{"n_layer": 9, "n_kv_head": 9, "positions": "rope", "rope_fraction": 1.0, "attn_scale": 0.125, "bias": "none", "init_std_o": 0.0225, "init_std_down": 0.0, "warmup_steps": 248, "schedule": "wsd", "decay_fraction": 1.0, "decay_shape": "pow", "batch_tokens": 32768, "train_tokens": 518400000, "steps": 15821}
Each number is 200 + 20 x the weight over its row's rms, rounded and kept within 0 to 999. Layers, rows and columns count from 0. The size before them is the row's rms in percent of the matrix's.

# layer 5 attention value, 576x576, rms 0.0304, rows 369-383, columns 192-287
102,180,199,205,228,218,197,216,214,227,211,176,167,194,204,194,213,181,232,214,167,165,193,207,205,202,219,221,166,198,205,203,187,231,197,222,223,201,202,191,210,188,176,166,182,189,199,171,234,213,204,251,207,212,227,216,210,225,202,180,180,212,194,196,169,215,215,205,204,172,177,188,209,170,196,172,189,215,209,196,192,208,206,213,169,207,183,155,186,216,197,201,215,166,167,156,177
104,199,207,227,189,178,197,219,224,175,195,209,208,196,219,208,226,217,198,218,205,204,184,198,181,200,184,219,187,204,206,189,187,204,183,177,216,195,216,215,222,158,206,219,202,166,182,210,166,186,218,209,216,221,202,215,166,166,217,186,202,182,167,177,223,186,190,249,183,192,216,213,204,203,213,189,233,214,218,232,181,227,175,190,229,221,212,156,189,222,191,154,237,212,212,192,200
098,216,213,187,222,213,218,195,191,190,204,207,184,209,222,212,218,190,226,185,190,226,188,182,190,190,198,218,225,189,198,168,185,191,216,185,207,180,239,188,201,167,245,204,202,237,206,184,174,211,165,187,207,216,193,214,207,223,205,221,227,202,213,213,208,224,203,218,202,199,203,182,187,191,188,190,193,189,210,215,182,191,226,185,198,218,211,214,206,191,202,180,184,195,208,190,227
094,232,219,221,230,192,220,190,217,198,203,169,173,214,211,193,193,205,169,204,219,207,218,180,208,194,228,213,230,230,201,180,162,197,191,189,211,216,194,221,168,208,257,207,173,203,194,196,209,213,195,215,218,193,190,164,217,202,220,187,210,189,211,229,197,171,203,229,216,212,198,200,180,183,213,247,204,190,178,208,216,185,196,218,201,220,225,169,202,190,166,230,193,157,210,194,217
099,214,218,204,205,204,205,196,214,223,220,200,223,216,220,195,207,209,199,213,210,188,161,201,227,170,191,173,187,175,176,187,214,214,204,207,182,223,188,228,243,197,226,214,158,236,208,207,196,221,218,202,202,222,212,191,199,205,199,183,194,200,214,194,219,206,176,191,221,205,223,190,188,179,195,179,194,216,205,233,184,206,208,194,199,196,237,214,221,240,201,213,224,199,182,186,234
098,181,181,203,203,206,175,200,187,188,201,169,206,171,174,203,241,189,225,182,209,204,175,229,192,178,189,169,214,207,244,193,160,208,220,193,210,189,182,191,208,195,222,209,192,153,188,186,215,214,171,241,178,187,200,197,207,190,204,218,161,167,127,216,163,233,195,219,226,189,171,249,180,194,181,179,194,207,169,185,201,219,206,181,201,199,219,232,240,232,202,209,182,216,197,201,187
094,208,202,203,171,195,199,210,174,199,211,179,158,197,172,224,201,181,203,190,191,229,205,191,165,202,215,145,185,184,199,191,191,176,208,210,229,211,193,173,205,215,183,204,237,206,231,228,224,210,198,214,188,209,225,208,182,213,250,178,229,194,197,184,231,212,194,204,222,182,238,170,209,174,190,171,179,181,214,213,233,224,187,180,180,208,202,241,161,216,174,193,191,197,211,199,246
096,249,191,208,223,211,225,191,186,196,209,222,185,188,184,210,180,206,232,202,226,208,212,220,193,241,184,136,179,187,194,197,236,217,199,209,211,162,163,190,214,189,201,193,202,174,214,222,229,210,226,215,214,190,168,181,204,205,187,198,169,199,219,193,181,179,216,178,206,209,229,196,205,237,191,203,181,177,200,207,230,181,213,197,206,206,213,185,188,193,152,166,204,199,202,174,202
102,187,205,204,211,159,198,210,210,168,216,183,203,225,220,183,198,207,159,184,194,210,211,202,209,186,219,230,167,201,220,218,229,176,199,220,231,180,233,236,164,195,204,208,195,201,206,187,202,193,206,155,169,189,223,190,224,165,193,203,244,201,246,217,171,203,206,222,202,238,238,186,195,194,210,202,180,206,196,207,198,230,204,220,231,217,197,193,202,199,191,234,181,180,159,190,225
095,205,211,212,204,188,213,217,190,158,196,187,204,186,216,203,199,201,176,175,211,182,158,185,233,205,222,215,211,193,174,200,188,189,187,183,233,182,230,207,150,212,209,194,170,215,201,242,171,218,192,196,196,188,204,182,203,211,218,178,180,207,198,210,217,218,208,218,167,236,228,226,175,217,188,198,227,211,162,192,204,176,223,206,233,202,184,213,214,198,172,244,191,207,209,232,220
096,222,197,224,202,192,205,193,179,169,145,246,203,184,185,214,211,199,178,221,187,210,186,201,194,187,221,243,180,196,156,208,210,210,193,192,192,202,211,202,223,196,205,212,196,199,216,187,184,190,199,162,189,211,176,203,215,182,170,175,200,183,193,162,227,200,179,214,193,189,222,196,182,180,224,204,194,211,214,188,199,190,182,194,191,221,233,177,177,213,194,166,224,222,174,182,188
101,202,184,212,230,212,200,181,203,192,174,227,212,194,174,196,233,187,195,195,166,178,157,199,241,166,209,180,187,208,228,210,221,213,186,220,196,166,168,234,201,199,193,193,184,197,229,208,162,203,206,169,214,229,182,238,186,189,206,172,216,232,205,225,208,225,207,206,242,193,232,206,186,210,221,197,173,207,214,215,193,204,221,199,170,213,232,208,207,209,208,164,215,159,191,220,205
100,209,176,177,227,168,180,206,207,197,209,225,215,200,199,216,237,214,199,181,192,202,213,196,222,212,144,209,155,190,181,214,196,205,181,211,183,161,192,200,186,193,212,193,236,179,183,218,172,177,209,214,193,229,208,202,197,235,191,169,183,206,191,207,201,199,210,220,170,218,205,200,214,232,204,182,184,209,221,173,221,189,214,199,203,227,213,195,185,196,214,228,200,193,207,210,167
097,223,206,198,218,187,206,195,196,169,198,239,176,211,217,218,218,224,186,224,212,202,181,197,191,211,189,184,202,211,185,169,219,187,213,173,192,197,186,212,193,177,205,202,169,203,221,229,160,196,214,172,225,198,169,228,210,220,222,212,199,193,221,224,191,194,160,187,165,214,232,162,179,206,203,247,216,181,196,205,190,163,187,200,217,187,221,170,205,144,228,235,177,215,227,206,199
104,214,230,231,211,206,211,203,214,185,194,197,164,194,215,221,192,177,201,186,174,220,186,246,196,201,188,234,235,205,202,216,225,187,170,218,237,164,173,207,204,224,217,186,172,243,221,218,221,180,186,172,188,199,228,191,224,230,209,219,187,170,186,234,149,231,194,188,207,235,192,209,182,220,204,216,214,198,180,234,221,198,196,199,191,200,237,228,227,220,207,173,215,187,203,200,182
# layer 5 attention output (transposed), 576x576, rms 0.0251, rows 369-383, columns 192-287
104,205,183,216,173,185,229,194,194,199,238,167,179,196,202,230,165,212,195,236,243,197,189,178,217,151,207,173,200,176,215,158,224,234,209,226,195,215,203,160,159,170,189,190,203,185,178,233,205,224,186,220,213,210,190,199,223,218,236,202,216,205,197,233,184,218,195,196,218,192,209,224,205,186,185,192,183,170,227,174,192,212,210,219,210,195,241,172,203,222,211,231,248,190,230,214,206
105,232,196,196,246,201,175,178,194,172,211,188,212,193,181,188,209,164,191,181,200,187,246,180,178,211,228,195,139,207,190,193,223,210,186,194,202,187,207,210,191,231,203,166,184,224,230,193,232,241,211,192,207,218,163,221,224,195,205,225,209,181,223,209,199,202,225,203,221,215,198,188,161,184,239,211,219,203,175,186,219,205,212,174,162,182,205,161,173,209,201,189,212,209,232,208,218
098,208,169,196,180,161,191,175,207,198,215,218,196,224,206,180,187,226,213,176,214,177,188,224,206,216,227,182,212,216,186,196,184,210,200,204,172,170,224,220,151,197,217,159,204,200,211,234,183,182,155,207,185,207,207,206,190,172,197,201,225,176,190,214,176,167,167,209,208,224,204,204,179,164,183,184,186,226,233,174,202,165,169,174,195,195,210,230,174,205,184,200,236,209,204,210,196
094,182,229,193,198,198,219,207,207,165,188,213,179,219,221,212,199,190,211,193,259,163,199,205,178,185,214,196,211,225,220,188,200,178,149,193,186,185,220,188,164,198,185,180,192,215,174,201,209,200,195,168,204,200,174,188,196,153,178,189,214,229,198,199,204,216,209,177,176,180,241,240,201,174,232,229,207,229,196,187,181,196,177,216,203,233,193,203,190,215,217,185,195,206,181,221,224
098,217,204,229,186,188,191,178,217,199,194,181,171,199,204,189,219,156,204,213,175,212,224,224,184,192,214,188,181,216,230,212,184,194,184,204,222,206,193,189,210,178,219,192,222,187,184,164,186,189,169,228,199,173,205,213,196,216,179,184,202,180,194,163,174,159,237,194,238,221,216,194,219,206,211,207,236,210,207,199,215,176,185,213,195,199,190,182,233,153,211,201,180,160,229,160,160
098,190,173,230,202,188,188,198,250,210,232,189,202,214,206,209,186,181,205,197,194,203,171,177,213,201,152,244,222,217,177,231,177,193,195,175,211,196,233,177,187,182,207,214,187,182,205,210,212,199,233,228,191,192,234,189,172,189,189,185,171,214,207,200,226,167,201,202,218,204,165,208,213,219,236,189,185,233,160,210,225,199,212,213,221,213,194,176,228,183,200,196,197,222,180,220,213
098,244,199,174,232,202,195,181,244,215,200,217,205,201,206,174,181,193,218,194,171,190,185,174,235,200,188,193,159,197,201,192,204,226,225,164,222,181,180,226,233,216,201,161,177,194,188,200,235,225,200,206,189,161,169,181,212,181,185,219,161,222,222,209,217,196,180,170,216,211,204,206,205,244,187,198,180,207,190,196,195,219,244,155,220,196,231,218,207,171,202,224,194,208,201,205,167
096,222,215,178,208,238,216,189,210,194,173,208,210,177,161,212,206,188,196,188,222,187,204,226,156,194,203,205,233,188,226,168,201,219,208,205,203,182,184,203,242,184,177,212,193,165,185,169,178,216,206,156,173,225,180,187,228,222,212,203,200,218,210,179,202,208,161,205,220,228,204,169,197,172,266,202,199,220,208,199,193,168,222,230,176,195,194,193,204,194,182,168,192,179,213,192,206
101,185,215,184,172,184,193,147,209,225,192,196,226,192,169,174,186,212,204,214,235,224,225,222,185,203,177,200,205,236,147,216,204,203,192,224,191,211,235,178,219,172,207,193,215,183,196,209,200,173,225,220,177,188,201,170,199,175,204,194,210,193,204,218,182,209,174,168,217,238,222,224,200,199,183,193,165,207,190,153,226,180,225,225,177,183,183,247,192,204,205,202,225,192,210,193,222
097,150,201,207,206,194,213,182,190,228,212,204,195,205,184,173,178,174,203,206,198,205,180,167,192,190,178,211,233,221,238,232,217,196,203,202,188,208,221,234,220,226,197,178,216,188,214,218,208,227,211,175,184,235,204,213,193,170,190,194,207,179,176,186,187,191,213,208,205,197,209,170,200,206,265,209,231,183,175,181,221,164,207,207,206,177,168,194,210,181,177,183,232,214,192,177,232
096,190,206,182,201,214,185,160,207,200,199,190,194,203,212,216,199,197,148,175,214,166,212,200,196,181,218,217,160,164,207,235,182,186,212,219,176,221,204,219,189,205,149,188,172,222,185,222,198,204,188,180,235,183,183,232,190,190,170,192,164,193,207,234,187,207,193,194,185,180,196,150,202,206,214,213,184,214,212,201,220,189,235,160,163,224,222,194,184,192,222,208,152,191,209,212,198
103,198,241,214,210,188,232,241,211,176,234,185,176,183,195,176,143,193,214,193,190,187,200,221,216,194,199,192,183,157,199,233,197,202,218,185,196,203,235,183,219,225,192,218,225,198,203,226,198,199,172,215,225,201,199,229,192,181,190,208,210,172,158,213,183,177,189,194,194,171,219,212,185,228,182,186,219,183,224,215,206,166,207,211,220,195,213,171,202,195,226,181,212,172,182,209,168
102,201,250,210,179,220,164,217,196,201,202,222,224,214,183,205,191,197,240,175,154,211,204,162,190,221,207,203,212,176,219,193,200,171,190,217,219,197,170,198,236,228,221,188,186,205,236,220,220,172,198,219,184,207,200,216,175,179,201,179,194,212,209,216,177,207,245,204,207,224,188,186,216,173,181,185,186,201,239,188,207,225,217,201,222,178,211,163,177,183,186,167,188,198,198,179,244
098,189,230,190,224,185,187,184,208,198,162,227,211,191,207,203,200,177,216,214,221,187,172,211,179,219,192,186,186,211,181,219,194,198,187,217,197,186,211,169,190,176,205,195,232,207,198,215,183,219,196,198,198,175,208,181,161,209,194,214,217,204,183,183,220,220,178,207,166,183,237,187,217,212,215,185,211,212,201,230,216,231,222,165,187,215,213,196,179,208,187,179,204,204,194,206,192
106,186,189,174,169,195,209,213,162,199,234,233,189,205,194,183,212,209,207,200,179,204,201,160,202,196,187,166,211,199,200,229,217,229,214,239,155,190,213,224,216,212,189,178,196,224,175,198,162,181,168,216,223,221,198,220,212,189,199,213,240,211,206,206,189,177,205,200,203,216,210,209,188,178,205,209,221,221,181,171,191,178,213,216,203,200,199,224,202,201,196,207,198,197,200,214,186
# layer 5 attention query, 576x576, rms 0.034, rows 384-405, columns 192-287
095,194,230,220,234,202,233,224,157,179,228,184,205,186,186,179,164,245,212,227,212,176,186,193,194,184,145,186,166,194,210,201,196,198,183,192,181,227,177,201,193,218,215,218,173,196,235,206,225,189,194,210,156,175,211,209,195,199,190,206,189,203,173,194,199,196,200,216,240,209,206,188,207,170,188,212,191,198,196,205,187,182,232,176,178,199,194,213,207,213,172,210,150,172,208,236,174
095,180,219,164,188,232,208,191,210,168,211,211,181,207,210,202,178,204,170,202,209,212,210,220,205,192,180,211,224,194,218,173,194,210,199,215,200,180,186,177,207,169,232,213,230,220,194,211,187,229,236,205,219,206,210,204,174,191,190,217,223,206,195,176,200,182,223,207,178,195,184,215,216,238,173,212,214,216,213,200,218,168,207,214,211,175,171,185,219,224,155,202,190,222,238,217,204
086,200,236,176,231,232,179,217,202,166,243,199,211,200,226,201,178,208,196,204,227,196,225,186,198,186,190,187,218,171,207,188,193,201,220,217,191,186,191,213,186,223,237,250,224,190,189,208,182,184,218,232,197,177,185,241,198,214,188,182,232,177,195,178,219,226,224,223,206,211,192,232,193,180,166,201,176,207,154,203,196,165,213,214,213,210,185,199,194,223,145,210,183,203,219,221,182
095,204,191,163,158,209,183,188,213,190,189,213,180,197,224,185,215,201,207,178,201,217,211,209,173,206,234,201,233,208,205,199,172,229,200,214,203,178,207,196,222,137,198,172,227,226,194,200,205,198,205,170,197,227,221,211,206,213,191,177,209,220,208,236,199,201,210,176,193,181,184,172,205,216,215,178,186,248,207,194,220,192,188,226,184,173,193,226,182,195,203,201,235,215,210,192,233
089,201,221,156,189,214,194,208,241,190,231,190,193,192,229,175,201,174,180,201,201,218,217,246,174,178,174,199,240,192,220,205,157,225,196,224,213,149,192,209,192,147,184,169,244,226,196,193,207,208,236,164,227,208,200,192,197,211,204,182,185,215,190,210,195,191,218,165,192,162,187,197,209,213,242,182,191,242,190,202,227,199,208,210,207,182,188,184,210,216,188,203,240,231,195,177,211
092,204,192,185,185,155,158,168,212,228,167,213,196,203,196,217,226,169,166,193,220,222,206,208,205,228,203,207,230,221,184,204,206,225,169,195,240,217,202,179,179,192,185,188,204,241,234,213,195,214,222,180,232,199,191,172,185,175,226,186,202,231,201,198,219,174,200,163,171,176,201,188,173,237,235,196,171,218,218,171,216,248,192,246,207,235,168,182,189,155,231,222,239,213,222,213,249
092,240,199,175,179,208,166,170,228,190,219,201,207,202,194,208,197,190,160,188,201,200,216,202,189,177,181,179,223,187,197,183,203,219,195,210,174,208,214,222,174,194,223,225,200,186,155,178,215,182,228,207,195,214,192,181,194,225,175,170,222,195,187,162,195,217,220,209,186,200,183,210,209,182,192,216,187,219,210,200,248,166,205,202,195,177,198,194,232,187,176,214,179,217,219,207,207
092,193,180,174,182,204,174,173,211,191,202,201,187,185,222,191,203,197,184,227,214,196,239,218,185,222,224,215,203,206,215,164,179,188,218,194,221,190,252,200,199,171,194,171,219,236,182,187,195,184,217,188,190,246,186,189,183,172,176,213,239,210,186,208,198,235,201,213,174,201,227,205,212,215,213,188,197,230,224,174,234,196,189,200,205,197,226,211,219,180,227,201,234,200,203,162,206
093,208,178,217,249,159,197,203,214,192,148,258,166,218,168,191,210,220,180,234,182,221,199,188,181,218,245,217,210,210,212,213,207,202,191,174,197,208,169,195,179,203,171,171,185,207,226,231,190,203,183,182,219,183,206,192,189,195,249,251,193,187,227,212,186,208,158,189,194,183,191,184,186,187,226,184,233,209,191,202,199,200,220,214,206,192,210,210,196,177,245,190,219,216,187,171,226
091,207,179,226,212,198,210,218,199,185,219,209,221,196,176,198,210,218,203,228,203,184,150,190,172,226,197,193,165,191,195,206,200,173,178,198,201,212,193,211,205,217,216,227,175,197,226,201,188,182,184,231,174,170,219,209,211,185,178,225,205,176,190,200,191,198,199,242,231,245,203,196,208,163,177,214,191,187,179,216,164,189,207,192,164,205,192,211,198,229,180,207,178,217,215,208,194
089,205,189,218,152,184,192,165,231,208,149,233,217,164,237,219,226,212,170,176,205,201,241,183,207,203,227,193,241,240,208,198,185,193,169,174,210,198,195,221,183,225,237,194,215,189,201,183,224,192,212,166,189,208,178,210,188,195,214,187,196,202,203,184,223,210,211,213,215,194,184,234,198,223,228,213,225,203,209,205,233,208,191,222,207,198,218,196,223,172,201,230,239,209,208,196,218
092,178,162,226,201,205,234,208,183,217,190,235,213,170,181,237,215,246,212,206,202,229,180,194,217,229,207,172,175,179,199,221,180,167,199,194,189,223,215,224,187,228,220,182,179,197,217,198,182,213,162,195,168,187,178,222,224,186,206,206,211,181,237,222,200,239,196,249,220,162,170,218,201,189,176,197,226,166,174,196,183,184,225,209,181,207,217,227,170,194,172,188,210,187,205,201,208
098,228,151,202,173,214,200,211,182,204,219,188,190,171,218,207,226,209,203,199,190,209,221,192,229,205,214,164,191,188,219,207,186,190,192,202,182,209,186,176,171,187,219,187,185,200,211,213,205,215,195,187,194,189,209,224,204,203,193,162,203,191,176,211,209,218,199,200,243,182,200,181,166,190,244,183,237,172,222,196,182,216,217,174,178,219,198,226,187,161,223,162,205,183,222,172,195
097,212,203,199,218,198,164,206,186,187,210,168,223,256,189,201,174,218,174,227,187,183,211,230,239,224,175,185,175,161,216,226,161,222,198,187,206,190,168,221,196,199,175,242,189,210,187,223,192,177,199,228,195,189,211,223,195,180,212,223,198,206,195,196,225,218,190,185,224,209,215,178,168,184,197,192,181,208,182,160,160,181,203,232,222,223,215,164,180,239,197,199,176,197,220,183,216
095,184,209,224,178,220,204,195,155,185,158,186,229,191,222,209,194,200,196,192,182,185,199,194,211,159,189,183,216,213,198,215,169,199,192,212,175,183,231,162,206,209,170,172,211,213,171,199,193,204,194,184,211,228,212,234,188,221,230,167,206,206,211,192,234,199,209,177,214,195,216,189,201,212,233,202,192,184,187,189,218,194,180,186,236,212,208,202,213,234,201,185,198,149,218,210,178
102,225,197,170,175,192,182,172,213,222,195,200,208,185,204,196,185,200,166,225,207,191,208,232,199,187,206,200,201,198,206,221,187,221,182,185,206,224,229,216,226,152,185,181,226,204,170,201,186,216,223,154,210,231,190,168,208,231,205,220,196,224,217,191,219,192,222,185,182,155,192,245,171,176,207,155,204,219,204,179,206,205,169,209,185,215,213,178,229,189,240,222,215,177,198,204,223
097,211,182,151,161,173,170,169,174,199,180,213,207,207,227,214,188,187,174,203,198,202,239,236,223,172,199,186,220,214,207,183,194,228,231,220,193,196,240,180,217,225,199,190,232,199,182,213,191,194,192,192,199,260,229,196,171,222,236,182,180,179,204,189,220,185,223,194,179,174,195,206,199,206,235,215,188,201,176,200,206,204,194,203,227,206,209,206,246,182,232,211,194,161,209,206,204
097,213,171,227,212,190,185,202,214,186,179,222,187,232,213,167,212,235,203,196,192,195,191,203,208,200,227,194,206,195,202,232,191,185,226,213,181,197,173,203,204,190,236,223,199,215,192,209,199,200,166,200,176,210,211,187,214,206,200,197,224,190,231,214,203,196,198,206,200,188,204,196,210,176,181,211,222,231,212,183,187,198,215,225,190,213,217,219,198,179,253,219,214,188,195,211,207
105,188,190,202,162,199,211,188,178,175,224,176,199,203,227,196,206,182,185,191,208,208,212,210,234,199,186,191,184,223,180,221,197,211,168,236,168,202,202,228,188,187,183,180,221,175,179,215,207,229,212,177,198,249,224,206,203,205,140,201,185,244,201,213,187,235,184,217,185,211,211,161,214,200,198,209,207,225,208,193,210,221,180,218,197,221,194,190,189,208,200,182,189,224,200,200,203
097,196,182,227,232,207,172,220,218,211,206,207,203,207,199,197,220,184,211,217,225,203,232,180,173,220,224,185,191,180,185,168,216,200,201,197,217,202,187,193,190,212,236,216,216,180,197,206,196,210,212,194,211,190,169,195,245,195,188,191,207,189,188,212,203,231,235,221,190,215,190,245,206,188,186,222,190,175,226,170,198,231,170,217,147,198,140,224,210,171,190,213,203,221,235,200,241
102,216,200,193,152,173,163,170,178,206,183,157,216,220,183,186,213,167,234,196,189,200,199,190,263,186,209,206,229,199,216,185,186,204,225,234,185,205,186,161,209,210,204,192,230,215,193,178,189,189,167,163,198,198,238,207,151,209,202,173,183,216,183,207,207,182,243,223,187,186,219,223,205,213,218,216,195,187,231,228,203,212,184,189,211,221,183,202,233,174,196,197,181,197,200,193,198
086,186,203,220,235,171,148,197,186,184,197,219,183,214,168,217,221,201,218,209,228,218,210,211,208,203,209,187,205,181,187,199,191,177,219,171,176,186,208,205,171,202,219,203,209,204,248,205,200,191,198,207,177,171,244,213,203,179,199,231,230,247,199,205,199,205,180,195,172,190,195,212,177,174,204,193,190,198,194,179,185,193,185,254,179,177,168,216,204,185,195,183,197,202,228,237,216
# layer 5 attention key, 576x576, rms 0.034, rows 384-404, columns 192-287
101,177,189,192,208,182,226,201,197,200,206,195,182,154,172,191,229,234,199,213,218,202,214,188,181,196,203,185,211,200,197,217,208,202,151,182,209,232,205,217,207,203,179,214,228,184,203,208,214,188,198,209,184,184,192,183,219,169,213,250,268,216,194,188,203,211,169,212,168,224,205,202,212,177,178,164,200,206,219,218,210,219,190,194,205,202,208,215,178,197,197,184,220,182,184,169,197
090,173,203,189,207,225,203,235,204,192,196,202,193,181,189,178,197,177,201,178,174,188,197,187,218,235,195,196,214,150,201,230,196,215,171,191,187,211,202,197,219,237,216,215,184,178,192,215,209,204,159,193,195,182,226,178,178,221,211,215,188,200,193,204,179,213,172,196,197,174,209,175,199,207,181,170,236,189,188,191,215,196,208,214,208,193,224,182,171,213,198,184,186,202,215,171,240
087,188,202,239,221,184,213,196,191,183,211,170,227,180,175,202,182,211,169,178,176,193,201,163,238,223,213,191,208,185,190,217,204,193,178,199,182,233,184,203,185,201,205,195,206,194,211,205,198,224,181,194,194,200,183,152,209,214,234,230,198,221,232,188,185,179,188,218,196,181,212,133,193,202,174,202,221,196,181,187,205,182,206,207,200,194,237,209,214,205,206,196,192,195,219,205,218
091,218,197,180,216,238,206,199,210,202,187,223,230,227,200,236,173,209,187,201,195,198,212,221,217,219,196,187,192,203,207,153,203,207,238,226,209,164,189,197,199,198,188,216,146,168,183,210,179,221,220,196,211,183,205,221,145,208,206,168,167,169,191,188,242,211,203,196,202,194,197,186,205,156,222,234,210,187,174,182,194,197,235,169,225,181,207,182,205,202,203,216,187,159,209,200,190
088,221,224,235,180,245,234,214,231,209,204,226,215,204,191,212,148,224,202,180,226,184,168,209,195,204,207,212,178,184,213,170,213,190,234,182,204,201,217,198,217,192,181,195,161,194,189,195,219,212,205,153,198,172,190,197,162,189,201,207,137,193,160,181,187,200,189,191,214,195,235,191,223,190,213,230,248,165,168,220,177,169,222,190,195,200,183,175,214,203,172,204,199,178,207,200,209
092,202,210,178,196,228,199,178,218,184,196,215,171,212,250,245,206,167,205,220,199,204,211,234,190,191,206,205,220,186,214,217,156,194,230,245,209,167,203,206,197,181,193,174,212,202,187,196,237,191,225,176,207,192,204,240,208,204,190,178,207,192,240,192,210,195,206,201,223,221,195,199,230,197,227,213,201,179,200,216,203,194,230,187,206,182,200,198,237,186,196,192,215,179,192,234,205
084,205,202,206,214,178,207,168,199,231,199,214,201,221,186,192,158,203,209,197,171,221,170,215,267,217,167,209,161,165,232,212,210,209,192,189,185,190,160,209,204,198,234,210,182,189,204,191,193,185,227,142,173,220,204,196,173,208,216,220,172,197,184,188,181,192,218,188,207,198,176,196,214,176,192,226,209,192,192,194,194,196,227,193,222,203,181,194,216,243,217,220,200,220,218,183,179
094,212,215,189,192,209,226,194,221,194,210,189,212,204,205,228,207,211,206,186,204,244,202,244,185,214,188,182,230,210,197,194,186,213,212,218,182,193,201,169,192,196,202,224,166,209,163,179,217,187,217,206,177,173,188,247,186,183,189,181,177,167,187,195,221,188,228,170,219,230,198,209,192,207,221,198,178,190,183,222,213,188,216,195,204,171,199,193,243,181,162,173,206,209,200,213,179
092,194,226,176,180,192,196,216,218,203,191,200,209,193,195,220,232,169,170,182,172,203,221,210,192,242,219,179,228,233,208,215,201,195,219,183,191,215,168,189,187,235,187,193,240,177,212,218,227,214,170,183,188,183,153,202,223,204,198,194,174,186,159,209,216,224,172,200,206,209,198,177,206,193,225,193,201,176,196,182,200,212,175,204,206,193,219,232,190,220,208,181,207,204,193,198,214
093,204,185,206,227,160,192,227,180,174,166,191,201,187,175,177,200,196,207,201,175,178,214,144,235,165,185,215,183,181,197,205,218,207,160,168,217,200,203,229,224,229,201,186,202,223,222,217,189,217,181,195,195,207,197,189,181,197,238,237,233,239,182,200,178,201,208,193,204,198,206,198,157,176,151,201,215,202,175,186,181,209,194,201,193,191,175,202,168,223,205,215,181,201,221,160,238
091,214,198,208,196,182,193,213,245,203,206,188,201,221,213,251,188,186,200,191,193,182,217,197,187,211,225,185,196,191,197,194,204,205,199,167,210,208,201,188,195,191,200,244,183,199,201,190,187,177,205,231,207,208,186,216,234,183,185,186,187,201,193,203,231,198,184,184,199,193,185,237,183,223,229,197,175,216,177,233,202,216,201,167,213,210,192,211,207,190,215,204,191,230,204,213,208
094,216,213,193,165,207,223,172,165,234,189,200,209,178,180,196,211,203,186,176,215,204,161,194,194,206,166,223,214,198,206,162,180,194,177,153,201,203,171,163,193,210,185,207,210,220,199,205,205,207,150,207,246,188,208,186,220,182,200,170,201,239,230,212,179,192,185,177,174,204,196,185,182,178,216,170,226,208,165,212,195,199,217,198,189,219,198,198,193,202,215,199,192,186,244,175,201
096,168,255,199,159,168,230,205,207,173,188,189,194,229,217,211,157,187,176,214,213,170,195,205,187,245,213,176,205,216,154,183,198,199,194,226,215,216,212,202,176,171,206,198,214,176,186,195,203,212,192,192,247,201,195,193,196,182,207,187,188,208,164,203,198,201,179,155,204,179,215,191,206,213,239,202,183,188,220,192,243,190,191,193,204,164,228,170,209,163,192,166,179,179,182,164,202
100,187,179,183,199,172,214,234,194,170,219,196,212,169,208,154,204,238,220,175,210,186,251,168,223,184,193,199,219,191,205,220,215,178,208,167,200,208,198,219,181,214,216,175,178,205,252,194,240,239,171,180,174,202,223,188,233,189,194,201,231,221,191,169,214,198,209,210,171,189,201,195,170,165,193,213,209,221,186,245,177,221,212,222,197,172,211,198,189,180,212,213,196,196,212,198,205
108,203,204,219,191,240,220,207,210,218,212,204,223,198,203,202,199,203,187,203,221,197,182,217,222,213,216,177,189,184,192,161,208,183,254,239,234,186,192,210,214,214,185,191,165,171,197,179,207,189,234,183,216,201,188,206,173,181,214,201,212,203,239,222,186,227,222,197,175,197,220,189,217,191,248,173,220,194,200,218,182,189,215,177,201,218,182,214,215,180,202,162,213,196,184,224,197
084,181,208,211,176,210,206,204,225,171,211,186,223,224,179,237,187,221,163,209,180,211,215,218,171,201,196,201,212,192,230,212,202,213,185,220,182,181,210,193,222,212,231,213,172,189,210,180,218,222,206,197,183,206,167,198,204,198,185,186,200,201,202,191,231,208,159,215,189,217,195,169,200,234,221,226,224,177,207,191,200,185,204,187,212,183,185,172,219,235,198,194,199,173,172,207,206
093,200,205,190,178,224,202,190,219,200,195,198,200,214,213,257,188,193,199,222,187,200,185,244,181,206,208,222,197,199,183,212,169,211,240,233,211,197,224,158,202,186,210,179,168,184,184,196,190,178,201,198,209,206,156,211,190,218,170,168,198,213,208,189,219,223,216,196,207,193,198,203,226,201,249,212,205,200,191,168,243,211,189,170,229,179,222,211,199,207,189,184,185,173,205,202,196
099,193,181,216,187,233,214,173,204,186,202,169,202,199,209,182,176,191,188,198,147,171,231,207,214,196,168,239,193,202,195,218,178,214,177,206,196,208,209,167,209,202,200,222,220,217,193,253,231,206,178,211,199,191,177,181,201,184,208,170,202,211,208,190,195,202,200,190,212,223,222,147,174,201,204,230,187,204,190,183,207,231,178,193,199,169,189,232,188,233,178,196,171,198,225,166,224
102,161,200,195,193,223,202,215,168,208,193,185,183,185,205,160,196,201,176,207,180,221,227,213,208,171,205,206,211,178,201,194,217,211,194,223,220,206,225,202,153,236,224,172,213,183,199,187,196,173,212,214,190,215,196,181,210,237,245,200,220,182,208,195,198,211,217,228,188,189,219,199,202,233,193,205,169,169,206,171,211,200,190,190,200,196,222,181,206,205,218,195,183,166,203,245,201
100,209,196,174,207,167,197,158,223,202,223,177,205,194,201,184,218,184,219,178,191,189,196,176,207,181,181,242,215,209,197,224,198,218,197,179,207,209,182,245,197,210,240,197,190,212,178,203,182,222,173,213,186,209,216,208,218,219,192,206,185,210,212,197,192,174,186,195,197,187,197,211,189,167,160,223,199,217,239,227,176,196,192,176,196,161,215,188,222,203,191,190,168,195,210,230,191
085,188,224,214,193,255,224,195,230,180,220,208,189,233,246,210,154,191,187,195,194,194,191,241,193,210,178,192,193,196,186,178,191,213,222,198,240,173,220,180,175,211,206,201,217,151,186,189,176,195,201,181,212,212,201,213,204,200,212,171,175,196,211,212,244,211,245,173,226,191,174,169,214,223,267,228,195,166,227,176,194,176,238,170,221,180,209,160,227,208,194,199,166,182,186,243,190